Weights of a small transformer language model: 20M parameters.
Each number is 128 + 32 x the weight over the matrix's rms, rounded and kept within 0 to 255. Layers, rows and columns count from 0. Numbers have three digits each.

# layer 6 attention output (transposed), 256x256, rms 0.0473, rows 129-255, columns 0-31
148110187169103127143108093154088101126074097153111099144082143089104123139106120139112132101112
076099095106093065089137110110137131083127143193089151157076090138098151192118140170145150110151
145119143157093143169176123142107069027105134175074134161137122133081194096120151106167188045126
094147068101157101106121068124107120156179157119102124088144136127117098180157128149085129116064
148120151131103096096156172150119080065098134139092084123173082172123101137194150156124164122151
063141149125101106124077136131130161114135145123098125139123158114119128116186140176149155149120
133073146190124136194104180169095147078103091135101125163132181130106093118166142150117138110112
148061111143116072105175141167130142147143176199114068183149129144173063127092139172094106104092
103113080082191115150109080133147161191114153098116191118072200134174142169155127152213158167148
122184109163149106132108185125103106152125124136200154150140131140078052134116128112165146126073
088147129142099096143114100135108131150070091108132114141176124068125086123107108107109128165118
091147144213108102112102155099140155086143091150158096194102111114162113132147111134131152152142
172117105134148121148096105110161162113157072114150091117137142153092168101197135157109120190098
119157092085155153166118095117070179154086151136087126136168134116094109119131140078125135128093
142126129099190103107115161182185120150120163104115083151111146134158051102143138116077105159123
178152114162120161141112180120121119180069092143166113156126181049135132072216135142133168146180
145132090189100092163101181165099121118096073197117139157131163105070165067140145080138172098149
109106139134061161142135128122128138147132067110145159116132145098249155125100084162123119126132
096127093134174108132096120081060109093100165131098100163105109107068147133128138099199103124135
131218105109122166109097201111117134158139114133151118082169142105088099126171132113130113178137
094163070094093077125076097105066156164151090127114149154131085105166169126166130163168136179119
095150087116080113088111127098096131098104117132143118164157166116130160144061131148168138105105
139134116166069103072096181147149131104128091168118113127127123117140120125093112141153169092152
122133150141184148148131066130082157126057156114106156158112066138082103136113150112128172109089
143094133087159097140183116133107102074157138160145177132144086169086070094094133095168126100125
072167096168115122109121133082062142177110086170120132115139110122121111136043119109140142102151
085109115163154104110092092125197124126117148116085132134126124148163084163115116092106116138128
116167099089101149162163076044141103066136132178117130105101140141051094123155146144133110139122
108131146151145127101150075174137110126113180181129109115078140152061107074089098123059136065085
083135170141094120168078142073054208113076100159103090130118120043112114106160096125109201168091
174115131123162089149178118132125119082153161125171173150140123167139143150111117129157134143100
137148125144109128136152119109109097200124151173086093128140118095069121137073132037153124125100
165140101129097143139135172167095124104124121163122144182110147092097132110136153152139111108146
151120089075192144115067112092099186169076118106182170156149126144072130090055156094194138170145
102069138148105136123144122105140155049137131110118100074125167142165113159139111173113121152075
166089137097110120118107067030082162198091155129146090096140146133086164117114143083154150142143
102110099138149137111142055072132168133135201086122065116144096127138150183134100126109107158090
133150170136099162124046120110165145164100126106122068142134137047112142148204189105163125148166
080134135157134171103100163096134148161146108058162167117173154086182144136122118118184131149174
114168121083208161149098138135130117169147148117122122156170141126116095095129176127081110114130
167149101088119149168123135127128115177193147159148171133093195161117161145060164145123096150113
142120124125122169145157061129141120122133108109092170186092149192089172052092102099100058100131
138116153153123099123123139181170090138063107134164119136108060097169117159125159134146136088123
147119158154094181131172151134078112099136141151115086166150132123122171119120133174151184133168
116110147109160169070129046138122115114091131056081171071139074168112103173120132081125114122135
099190096127132154186101143090111133139166183147165095096147121130113136129145177135097123173128
144145145133133131132164171133147091164056131162129184159142171090146158105126132059153126140124
139164062142089186078131081119140144139111189091102111134159104101079138081111141116060118111119
142145135092114176143118145082094116148114115092115174141134151119156175148177143163147123116125
133177134099185140117117108098065141131144123146131121078166126105084112129111084139115129130142
168136152173172155119100104086133141128058090113117127117145149134059104142159107144123156129113
131202145113105151111090141125113138120099149091110164142153155129103147080122158202135108097075
162141094108124135122117139149122158165164136135148067142186112111114169162162131162093135140096
141090122113136107141170072125144080120145087139126115092118097158142123132171092084200172145125
108093100142099128131117103119100164078128099104136144149115141114179116124108071167115063124141
144149102102096143170097120113134152163160092115108137184144135143132154076212151133105118139102
175122141121119121132163146186164081100112082094104192127061140143163125163112116110090119081116
118123103101146138141123181087089194068109096119246091117203164133154135120127156163089108149124
157158221078115130136130131126148123105158111125146135098137142158129107115102107107121121103157
163126137075160133119117112121155168020120108133096172118116155109121109165212143116129123140147
153127109120153101169130150121108127102172158147117138140115160112161107077132158119140114123181
109199119098193186136062126105097192152128135095122127145158133084150105160150116139146151136158
159123121165084131091141163174130120087115116122201115146195114170146108097043140089103083126109
096089189182153114092129056149166131105184130142107063099126066103098106138106127113155108161091
090172102114137122130130140110093087132133150121139156198096173157077146083142175175076089162138
164146133108122129149145126135095041178126156135078094121184119189114130144113129077115134090101
113179130147097170159122170092108138138135066113083094110152137116120155166110123142123094167107
092150141158074184165207081106098142074084104174095136103182139089065130138096131085130178097127
140088158184126083073154129175158146153142156112111085136071149142145139162107121175138134118084
147147099123103120106096094124081136095211136119102130123159139151111209157131150113169139195079
135107135100110126184153238159126092191161144189128096119117153121106110112114153134124146152092
096159112131096159171117155162144178105132198133060094162060104131120163102110162071109064136131
153080120130134132114157166162121140148176149155147134096157125179149174158156112097121097117096
085158122090114083150126138144177147124145142161135166164130233137083177158114160203114145125094
168140084090088169144125080152132130172157151111098088139143173091122156120114161118106162152102
161126169134204133104096202141095140129074123116104168092107126103069104129128138184122097122179
156102158126120149152171156102137085059111114142127101093086174147086169156132132084093122103154
081160083125097096166121137177096153011137114147136160144124111166144127124114165090084116121154
152093131125151148112138106112100082147182093071107066108170105139128119166138050096151190118120
108133150101125122125121175116103146134116152157158095161085128161147117117180142201112161129155
113154152192119053180134197101146142055144149156146143080085137126152131107117116112140099119121
168135159169074153112159141093110158150124098152156124142170113035123108112035115140149132122173
119111124151164112160097150098130126118100070045107113156176144129151143130109099124192152118131
090133109111090087151104154111107188084125146125198144110113143128112122110113145075107116184112
142134155111135105153150130154116123147092120137080153165068114121098098107113132125106125118131
156168074125141100139141116179162140117177076083102103060155125156196081164147129146109113123121
116094098127159120163170093108112123100095060139099131129133105132132128146120118119188138117137
111146104070145167153088126062172165130105169071111132067112203121140179118099201124152121134123
115116118146114119113149157173144142085134140136074181159092155149137128168119123105106120049156
196110125095172137124148136175113097188097134115140127114134102151147118141111086151162136091111
155138098150116131092106165138150136225150127112157112112188143149142154100121061148138119188181
118098130121159135099111064122127143146181122068094161062178117172143118178109142050141217125124
158097109141156132104137128092075119147085060150099108136160073140077124130099125152202150104142
074152142136091094170100100141136128129142097116151150130151130077112103121169165170155112132101
176167116108144153178115103126147138174167139121104141112143146153116123113153142142166116117097
137153173094174124057148199119110120186133080134110146067170104116176146126112074071147179096124
119147123130179203129129079104118144158121087127171197074131162085081151182131140114144138159129
157213087159142161178121119096121149128098078094134141075126121112096148159201121160154099145135
134136209144158154162110108059093098141129107111125172114078109128069116137120128113130128104123
213155174123147146130133149113123139147175144060142118113134146115160144118089064083136090115160
144098146150156168168159174081123159101168146175128106100112143159168100115079116053131162134124
145169125134115125111151086126111132189158062107127175091153123141105137080058173132141154177098
148120135157106141123166068071109125092169108165131128115184077172139071126160104171117141157137
162108164124134080092197153208121116144118125120064163125089083137182095151115114190127132131151
147134099100112102165068099154160138168133159203104164184145145152081136108140200145138171088130
088143152161121101102123114110125159049116112116132130108153145131096113103112114162077135176137
179167158140171155119136160086091155142138109108164161162167133110090108116177129128151142101177
158117175122123104091124136115120108129106158122107127145090125117164081111147174148134122122161
137111141116048139122136166139193111091157142173105136111103166105168183157131112158094146127161
136116109118114157135138112099107090131179115118154170099084132147225166145030124078137177104105
066121096110147132150102066134156137107117127103072127141099133155130118182144125127140103158123
156153178119103119138082204125121081127098125073083193144105142095154200153194123171109128089161
093182126113179082146189160149099175086103135157131075151119123137107090120087149153121152151120
153134162168144167088082118062102082163112083048100116144194103178101101149147113147163148146100
163092187156164140160093116103086150186155106175169143156129102128126146095093118050180173129107
170083128119139131112148144223131133115148152140121099108137112193135161117151066147149109105120
147037177145111106115129111095147146130171158143124082078072101109131121173108120167144109144157
126075142116133119101121071136161127116083118113111124091127145175137156149111107188102095097097
122141127157128124105114108124110117233106122102135103167217086179136140165114082160191096167094
145087108137158166111074090131151141099157102123166124119176102132133139087124142109188109171145
157106157117112121129078093165117168111113090139120149128080106114073133169137119060131160153099
177124186130197191099120071083128126087134059076105118073158117171131169175149144102136129131147
172093107148220172100109113205156082219184146124147108151129118137170166119122123141157142088144
123107100144119094160183166161104113157053094181174107116099107175165119148106096099149125105129
172163128136147104122141174108136123181170140144167147099151135112129128167109151134207091129131
092122092128128100160112143170108168179110114140129144156155133108084150126125158139110073125185
156146116147099126097162114141130078136114133097136071105150107175182166156139162129091113160091
# layer 6 attention value, 256x256, rms 0.0383, rows 130-255, columns 0-31
137141153187124118093190166133142211167132109126165103153112107160179115139094071166113114141158
188127041149171113078129108154079140122150133103098140156104108117111101126160120146064148035161
105139155141075117088082099121162150091117080191191108098129116147178160153102111122144138150126
166150116170085165137133177124124167093110106116128160131165129145073152140126093145152144230130
101094124076079168105113116131153116156145108096163136100098110164102129109146182110129125102137
109096093182055108076140132138153135156131121132176176178069131158117092147139096153131128127105
150129136132136102131148151135120156135166196120159072130090102085116061174000093152173063093181
180120134106163135175146129092112076136170076159130131144137124129089178148189157094028085144100
060094111053102120093125122108121124095092103104092102096173204148107136126146135162136159085160
073082130097122108089190109159132172119124048185104119109133108086035087133105161149139162041142
095123154055111172152105172157127128108117124163099178166192116094045169169110122109121146117126
187138063109137105145112141122087165152137133156074139119164125132153165125063130151075133114135
133082099085177110076185085100105108157125089111105118126146099097102132113119185202111176088086
153069095149125133106094134108101151075113076176167065140164080174170137154172099072125146134157
151100099162114119155110122147134099068133164197064182189143130071089148143143241108111076210113
144071151091133103102123135156086129113120157109085142182122124136084133190125133159095179093127
120177133174130123149178134182157090149113096170127160141113120132224126119166091113156102109062
148169126115062112180133119084139186115135110101098136135154086147190097117124158143109183129137
091086120121105105173071159158136111140087122151060144125189094170144172052128155152196132172110
085149140157087139175182142112146099098158135114109173188122093074162172160132104159072139123177
119066113119092093069140125091161102079137082093151097133126148120115099156158102191139150053112
172117113136121146106097164140149138062123101087149096111108111106079135125143127134172145156135
065131119126130099136121114182092124072090098103140103136116186152099114136130126188148168085140
160141106076097127100081085112100082118164164110192122119121149193135071174130116101104144078059
159082113086114138139153119161080143115116132115107094148111128122162118109167153200125176099153
123106179111167146107135124140152098141124112170158123097136148177116150154132116129167094163153
157144057091141057167106136128131179155135135128089101094130197177136128070099161135085164161107
122140155155125136059144173119139124084089201110119088140116166157134082098088144126079084133142
143105137135196159094118083111083066095163150101096146126114124092165128109120224113148146060128
143071126112105169140090129188123172142103098161175139161138144130147105146112102177108125152144
134133115095185107131172142170097138205127121126084126115139097168164061096181195159108155095166
127107159150118170076154171092178094128168109124135132164112181130104162147110142099107113091142
152117106024136126079165132092146110107145129167142089120157174076145139123158149154152131115177
122162151080151159118158118102151143166146162147134159116170118136111149153094121117106119116054
121137178077185094123166128095076102130138060147065091129100117170116112106152162147119122126151
092206127107119117145100071158148150147144122109172135121128137077192095119148150072107109107128
179121147111170156126114119122124052114122161083127133155151065079128178130176163077127117110168
103158151122158156164087127065145084188120145111182135140135142066201147097185172135135131143150
109110118132119087140130130139144102095113168129128150108137104102084136138101125105071129141114
063076102084149130131123146091111123149113162143104115122186169131094112138090121115137165094095
111101142161089088117087108110136153153090226112162142159136166137180118134120104163090128176126
119149072167134186117132135147100110095158165104172158075112089159107133121140069114174106155163
152131138116137099113135129122133172178113157121126094113083094116184102120130107089098184073128
217193117145113117138114123173135164129108085118106109121116173151157155156119091126126141154079
110178095120195105145137134098149138090132127076074103131191079099127107073174129114099147079118
125081132148179111114147114113066185145153155128097117112148115153111125150147178147109154128163
115109121130179121103141152134101093154151139089096129156182134146110142121086168159103122123141
115174070106120097143149098129117109143125113157127186109145116113133137127141126135114107098157
193140108116166114123091155080136120172112095118134135098127104116164113096161175175129161084163
153166108151161105146127124095107118115094091095165140129103120094170109123125149143106143181191
129165084118102093100125161143147108157170167135133138111121115133082090129055171169086144177046
120123158131185151132138096118132124072124141078114122114172053070137151106057106145107173131120
158091144118123169104136106135048159109148092146094056147133170133099109202121148079104111143157
140187168142090173156128101111140148110128112154133170151079096093224150158138080141153109105191
165094132100149145174147123138153104185137193059106124137120093072109135115087111097102130191117
148095144198103119150158131131123165155132146205133171105122168128078160134142095110098082202165
160118152096078127160100105131140107157126095121137114121124131066172085117150059170229126068151
103129100156138126073101095131076142153117138111188133103121180133136200142130079198134071186064
151187165131126100190124177156082114162127051141094135173139105054083226160146123154125127105049
057153173121128130099111143145131155123070119164169160131154163088129136129193134077120108131049
114152123139165098161120101137144087185097058106160151104107050073180128105112154090125132137127
145061149134139150110163175188117149122137168104148147140151149150059112163143124191229121062086
142112125111138146089090108150136107126107130019127106144152100100105075143078130107157129055136
117121146171145113152135162095159126089156148142087149172169125151159095120100125108085118142124
185140099156095118104139054181105153125173138118089162157158158138071114171122137146038132104112
136120126065124108113165156183133154146132179115086145174084071111138107097106149068090139045152
143135113101131109059136094203124165167122126097097116109104113156143106096167174131029123063136
140198183106137127143140164113126158161161178105141116109098159132103110147087091121132087109127
177144105103159119100101112111139137159140062162084139220174124120077150109085138162090134095093
146078093093130089119204106164112202129099150144103177106140167095120096097147103165095139077124
100123158113122120088118152122132144113147154116088095090101115134086119126153160112139136069122
160187127103128131114155132146140162157109162090151158120144178121103094157101119199137116137100
140148129149164105100134100134187162229147141102143164118113108106130132123076139150114122142150
109155118169146110079112114073154128184129103135086137137142100141136151116050199146155150112127
133138048162108120170124081097128133106118122079161157092109090114145172114184076143135129141159
145123083069117135106096116170083120130123071150128117104082145143070099140157118124124118073135
100131125214114139134144153096139120111105121050147072129120112141158107190118112141143134137192
164151103139091110167093129159106123122133156124173124137135177199116091116182132087048138130084
117123042150129128111155138136108180107098129086179107137133142131163166120099131127085109137118
088133138130169111119095089179083119132119096135084103197033131140062060107132111187122104105063
127084085085111124049124106101118103149097135149196133115120086163134087074098111193127151074160
161145137150123096193161102180148148178129127131120179113097112042079133163152088135122120064130
074201187132148162084118141128129085142143083130100121148091121115169126116127166145174121115117
150084134113141128084196165162133142105130099115102171123070115109091080178129141120122121128159
122135136193118144112135147137149115105143076133172133129108132130141226137090116162137085145069
086075167171072083179170137181126135167136186163111134186072152159111097137134104150085107140114
100166131136199098137098089120154101166055074141133085078130096088128135112188193113072167095117
190118177156166155115137155142157165102118102127167137147123119106132113162111118121104115109156
213151089104125080159132080076094144079119116202139131114161161112079125136129093085110109201089
103165161091125130176135089179105103170110167121101152095161131114094103123123117074196159145202
136093192125146159090114104133122125124157058076142119181175130142162151131145137164120124133133
207140049133100110193114115139101072115170107094143117121080118136138112100061183162105122121194
136136086100165118052117137124132082138130112161152234110124116141119128123127118182132138119078
158180108139109076112160173149105109194101126200105204146162113107129153120117151176082076105069
100085128140110155108100068120052147120079125087189072090130083056152104085169152167183164146142
134132155093147086109129082084133092132136091093084102081062098110204181105190192185149118126136
144141141119146121156157171138119132067074091105051138083127135065182173127084169158156096119235
134198085084128100165133108143124110113117162090121161135101147130163164119221107079122095056135
160136120118144136133075124211115082184142140122130172125129165022115140125120134079100103100073
069153113100154138087110099138103121155131113159126065177112168132113134103113184167109129081067
147109146060157113116119150138126119125117087105080085146131155121139099157066118142095100121132
102084175107066147144148100135130132168090123141096141151105137206188115120073099147084098189145
129130119150081160141181127156082125107103156162171198076130091156105099162112082099163145131089
125117074105186107063129113101100116120176112092176115124145151118114139143114160167089092180147
139079122112167134072127125148135111175095165107087148122185099113095086108066120114147151114084
113169121153101163161062103116076089118133100117172136171118093150185127110131150111114146105123
119170136131149094121146109101140100125091106122160136129049155188124158136126092095175091205103
066180118164187112188129116138149142176130169144099155067143126036058188119116178033163124140123
080114125117128116103113107103146112146091104115125123065105159152112153151114137115133183151115
096130174124095172168178136081166135149160151139096118119060084111144120158145125063085102181165
161162132163144095184137161120145130148123126134127133137088058047137154157126084084099142143157
147111057112156104144165158064123133167132168086103088133087129128130135079118136098092123119099
134077117138095120181156181174118124130143130061080155128140169167108121090138082192118160141140
098046100088114089125166090124102140138105150131138137167120129168095122071152170201100139071124
145051133148135154123078116172121095108153112095172119167158144113061168127108113125103105112089
089106136086164111082156145124087100158099110127210144128145121170067135097060129171113108121129
170142127128124157132121136121109045084133144146131137117114096144130140171085088141116116157119
178096142125081199206163150175169135132117104114128221102133126094112074100102117152147141140153
189119087088128087148077163183136070157156101045154130151129117137071146115189122124118138068125
106128202093142106097176113120167160105095151141094142105130137148110136155124138060137147109169
132117164148133189147085142195131080144089074113134161156139080180167118134132116145123126143086
128165111152051110144135143137149154084127100108133103178080168095195155151152086167113115160123
113135137148099108158186141122130176101141140147128103128067118122213110164145145141124088109175
113080072114119152134132140153155138175099133070189163157115139089109151093119116164097122123144
189111117070166127164102123159097102091167172140069128098147047099104083112108189161128126109202
150209114115096192120135118098133158144107143148069157120149163152131139162117079078111137155088
# layer 6 MLP up, 2048x256, rms 0.0546, rows 0-78, columns 0-31
114136135147169083101106113108063157082138113104063070159110230089122139104127123168124089107111
186154170124103142119098165129129121141147084061155123139130156167187179091096188190112112153119
147175194133137142180153124127085094165086131100088116135123127115124177176177163103115062166134
162175139102106142151080148105113166137134109088133133215199099102112110131170088136123149149095
140158151070166128134086138047116159095134126089135148144160117097139102086159194150114141098126
117123167191072125159142079127154134143154190149041075118119139140099109136089163127101090158130
136148161145149136173063111105107152139091077140135053144131157166095164171140178164134126120067
140144127160115136176131081149097100076117158091109142119096154136209101120132124216107166108140
134156104172070114125072201115130107157093099141140089161098168104103115116137132167157089153187
135133118178234114129117084165120137113095136081090127150117205171084142155109128209108140122162
075185130119151107135107112127119181088116115157147121133143096135129174094077172123204133133131
076097114145124119174123133144146128121132137096130097121148105125118129144138108155139140141116
076086132214076054122115135091134205152092122099117103118145163065139093161155148196092146156173
097129126095096061088085155158126137118104131168148151151155165111167049121153142170103111104183
191091124191150137104137182153123151130152115142079136128057159112142147120157135118158111103152
173158084148118075127166145068113146136135125118114125183188135178108194068142159124166130146126
047122140145189126123067130179125143136116172081117134183107091128105137131165105114121132148154
071109159150127160189152076093104160111150156086148165125101134087121131164152125178116086104070
092128128131112118054081153113121160158123141083086058163138117179102125130134200112137172093110
155142113102149145077115096120117142158127145040135101152117168150168144131109124197075098141131
113117118120136142186155144067101115146115077093195164167151132086154132108152107150157109134121
068179160144166065138127113142125112126126126139042107091130127088137156109139153148070090138123
132163076123097107171098136161109162151072122110097141131079162160159173160105103124172089149212
165146117147155133120152123134171092174083147098127137100100135134062067135145182173084122132105
161150131138182133121085086165138137161103061077084120136148143090125177113117184074089080162110
124126093134135115129133125139073136175092129123148137113138099107145145132121070130102121119196
076124091177124117120129167180161134121135055081133151139091168110113158120165139100151104134176
142144153134205161114089102154116077148140112131081092085171115042133188134117146228055134132080
177184129081173113148158138149131114159081153113075142129101112140153167178121116150078142083165
106128104101126085114116166100131126120106059105112127141168125134113165155203146192138102120100
111117123152064161157150130126091089122118140108118083105118155143113136120132102107142109164162
089093123166128159099086132145062077186109134148043122092139089099184151106141124127163118176105
116159118117132063090106107120075133129110111173143158179123140141114159140130164144137112126106
086171138148089107110151130153153160124073126133163137109127112116125152157185164177111083121126
132204153154136160098089144113120134139132144051098114087199114111117119094102081146116131104144
106133084113134142184144092103114098092134163128103158138137134140172091115158207137075113128156
124129082122156159146146141094087118118103099142185108174142140209097130132108146118161083128095
116112087156117089121083127114095158122116145108127080115095177194117173151147119190096112120107
145134152157132167108087094085142115145143084091165082178120131098080118123076196127142128127128
155082075143126077092091093034069137110135112152170058153215078160111137134072134121141141110130
164148188127089157161144165171122103155141095041107092136153129108119159157092158118027071158108
117093114117151115133080094134124109204066138094133104069188166115128122093145162143115126069106
204109102145097067145150134114109114123102142129131134176117136125044067148134119151150128126112
118147124058187124142148158105074158116113152145067157109137140168092149126175156141138155121102
131105130103136145176131189132098112143126081116093148167158126178112164166099091194126119059057
091176105143115131121116122128145124124117118094140105143194118116119137121081200129108156121055
151140213109148106160146166178165123111126182108105125148133184137179144089138107104080126082143
170132136132120079170111157107151107092125073147106066165094105163092132144115130099083131141124
143102086152121091154108124087139142084118111136143115131140130107126078152175172151088140095110
159191099135062160124142120056172118150126134126132103124124116093118131104144161140129155114160
142148122136008061113050139129094152142053167162167149164131223187111126185133088151142070100178
136139078139111135155100173134108128173150119173120093131184127181101176113116094114117109152153
152141073150073093108091129158139089129157113108126119152130163126191145093122135151114113069081
161124110163145150072141123119122126179137157110176124176169144105128138142149097135134097181128
139156085140158126104122194076077183138130148150109068157098081103132083118084090142161090142145
110137156162139087111197118135088178070120172147095156106142134147117136174123119126144102111182
053107164143083080131113115090147127102121127098102164145193085113179123115096128120127149159151
120120171133144083186079118122175157078078130084117085125160160101145093145092107109110100070132
163173115120107118152140109116174152099127134156130135164141155102129154138148161171192043148149
145068171155106122141119166118104149153091102081116114129145120190137138160144107088139134119145
132132150094097105104085180078071142165137158180115079187091078119225139117127133098153104161097
108078124074107124128139112116124147147093134140112132113135128132105103111113150122126135103101
116209156119109156092146113113115088118126143080123188107118156128157101134120158144179099117156
138104136156123148118116114087143089114128134123141146153165106129152124173210098152108128141119
146115164168171102185116204156057140130122117082080108158217103116080115130182158150088097147131
109140076094132040177161140110057154097139206108076145140125178127172103089140077146143088137180
185136180119138132149177183166132107099097141111102095154120146151110173123131089133123103098105
163199116115134086196085123144161106169131157083103101129113119156157132132172158154090147175108
141133190138179155138122116086142098186062157111145102145175165135148187174160143121143105153108
152160074141135128173135181123161144158075152113125170085146204131130167137110119116047149135088
070139087137095105097153170121119158114127153120158085148134161126153169120126178157060097142093
158117188131102097097125134104085133127120100114115135136151165083140125115170178151119125159192
143090072179101117098093115146073109140105089067072116103095122179157135086157197128149154176155
193190161114044144082138144140126084120155096064161149156144098147186182118081133130089142096099
141152154123135183111075138125131112106149129106052135151133099101100155099143150125070125110094
163141156151103132139155116097159148127115126123117138166127150142095103124164111180097149080099
203180182139074100153127143095058182153133206156142091106164111112154142141118135152163109137074
162149113133147148095111149103108109146099150128128149127113100116111145142166143090130106116194
140063104076101175096122179057118168174104149091113082097132144125156150150131157174140098143091
# layer 6 MLP down (transposed), 2048x256, rms 0.0546, rows 0-78, columns 0-31
129112142146070122135107163069137151176099091120113172152112146082172132124171138105149122098170
079101111153133129179100111121130117180138125166147086157117130143074144131106169078174119147099
109178069123161100123154156138148140095137155153140154137194148115130130092129085166126195112121
173106119144115105110176177121082170111161170136088086111151152100159090141060131142099151136137
175122100152118109126141115176139093173150157150112095135095120172159133171170063130110073130156
177166100107138066202109142143144103130121176152134116102122117097117093142142106119210188092137
103167137162113162140080083157104159161129104124116149126115145142147167156148148144140125114084
114096100125118115123129120127120125186133125145144139117134126136114156112137079101118158105105
132139133154078075146146107147117106161193149160198077122111180106124150124100077118142136111118
102118078150089162109155155125157138115139180118112097105179093095126140105111114121159176086145
158097132104153114085082072122102118144112088132086106147192136119179199170194114150186168111134
154140115075105145124105149135160116102120122171152132124144118135153128128125171110103141132110
130161159135174137092141115156142077117167144137139093105104068131113160154108147128079120137157
185115131125203104086152129127114091096135167159063145163131098134097171155131184135195113121092
123147105148059140123112180187117119113136079173141158187136155142187094162092094147133118153091
174080064224082134169128134099105086116155139136095125099100126121165091091163129135126150161107
132108079122148152127151168154132096079113116174200107097118110102138104109113080120103184155142
087091148052129106128079128209073139167172107145123144140114122170113084170107136079121132178121
094161120099078139093133153118115158073137127116118083136114050168169149041152122068159139155127
134041079088102153144124156153138176071103122124183083041105145181159087114125151075159128093115
085124101129123130113066152080103129164172075145147111122153116093148147130120088144122121100089
141151184077123088133127144136181089046142113164117154116084125153069103104128092106085085143187
087119116190041115109098120077136146161112212098144054104116118075143130113125119155169153170102
142113144114126089120170170095150152137132111202137169143069093087159105140117086113156134139117
086157129100066059135053144128188112144110115133154095102144151119214131099090164106095163116100
131123159096085160172158165142201147063123173128106129087101148149125111112110184138134165151114
101173146082159131125148111116074153170149169099113139133124075171097114107130128170120140171132
076134144123131065097108172165089144135119157102127194168082156100122059099145154112188143097150
150147140155103110114094078148161110121115174137083159152137160142185078131114158114124130132160
162086170173131116177106068159118109078096205133100155090132184097145113097109109126079120124131
193111150040116098138091085095115129186105140230104116152137117081162155088103210147128165110085
168090120133087088159116110154123130094160096123152116206126104111178117122118094109112096091121
106098220157056137171155099116174126164127150089136153150131097123145099126129105112126129190172
127136114166151079108135066128065141151100121109148118172113153116095100115145110088162131140055
123149075054165068159119124133109099109092181115097105145164149163100142124127139163129144159105
130142164138158149133089132091088141138169090105163123140104150102112117003143104130138192111127
101139147097055148134169154103082164094115133176127096121131203131127115131180193110015200087153
122090126135134151143168099129136128073171146156141106125113134120048126131111093139103126093151
094139076141105105096049106073098134118086093147087118129127120102159171150147123119115072112188
102150128115107129123192139118182094144128086160156111153117108077138119082146142148120070137161
146102135088097101136108121111160081138121187095169228049184122123175129059168110141165159083125
150130144130060173159113171131133159122171078149137172103102120145125079080119113133109083156150
081142096121047149106154091176110125100140160169182088108104134145138079112144141107076179094181
134082124139081141112142045115144108112096115136138175107131145124146115116153108132138132163108
200082105111125125165158151118120118143086168073082175161147154193147133139167142048130111117146
130122150101118117132052151134080115132094170119151071116130153149103149173075121072151109123182
087085095129117135100079104067080103118151107174143094114153127078089131138125178079146134138097
041108171132115179092141109088114084178131136148107154128178136106085204074145121088052105165070
149154141120114156090111123083126088178165115108159138201076097171142133127103075123137161129098
103127167094166160146110100135165145122121152156165159114136130113150097118079130121141158116130
189087165123139096158095189139174128091148165134130132119073125144054131124117074075136089125169
121142121095132122076122132101127093150138102121131153176141176108129124118150103134162119118120
150049140138120143088148179138107097130152152138139075172115105135137144138107210168073146132170
144139064098137117113175127159163159120138151136191130079060148193137126162136149103127094091150
117142105189126155137134180075148116147146109203154110086156156113130118176120143119122157140157
110118129124173150133144111148112170149129153119159148079176094101140074157137135108162139173120
147142141123145149087162115076105096156149117120148115139119113127134179120149132142095066151143
165167129104112133121163170164097118144144170139133106121063130129098163139159110089119160143142
137105039126119137132144146145112119103138119154142201089146080099115108081091171113095118168153
146163090117112107071092085166140140111156193182172164130097133112120107126148128114136176110120
102156113061066163141132098149124097109109113118107107137130133116132135124142110165123154099157
120132075129106097129138173116145098159127165091094122118122092121119133068137133119129127157139
111113112137131141118172106142079166106164091119163140125089167111124136131155112091161150103078
131142130119097185170110158128157146167151117090187187156159087113102105188201121108084137112150
089127138130105121170139186126119185155108152116117124152189194084108172068139069102088142086109
119114132138113135141083194076129119147134063139086151112155129113138105083124110095133102112138
078111189112139067160081136083121169138125125096160150074056109145116068145133118065128146094126
127070094126174129114137097145107153128162168106115073143103176074082128120039057064075088065092
126104130114122126159175079129097126148166124081147122141109126114085109130145128084084144153147
118051151080157087121111102115172188182062110063056149145213097109170115126128127167164174146102
109131142107149179162117141122172109151104113160135167120122150181116116118113060096124139166154
148151130167191172178114167130139161117153134183097101112114113139143165081114118137068132122116
148081135187097121163126140116161156068215111096169159154138104141147063059169152164157200134143
110177108149165106148136162138116106110074084185145095186151110119148115253115132095136116142219
147090087163127111165116137179049162167059092200144163126150143130133081109103133112184111118131
043081166146110146101098100142094152136118116149063107127112074109091149150143140163139125124171
132159128182130118117122059088184138094108162065092167133134097121134176170147151158117131111117
152121065112115140130135103108080164108161098111214115124109129115104085099157101134121107086108
167138130197128129112129088116115079118165102177147183138111145128161150130075065151095147110145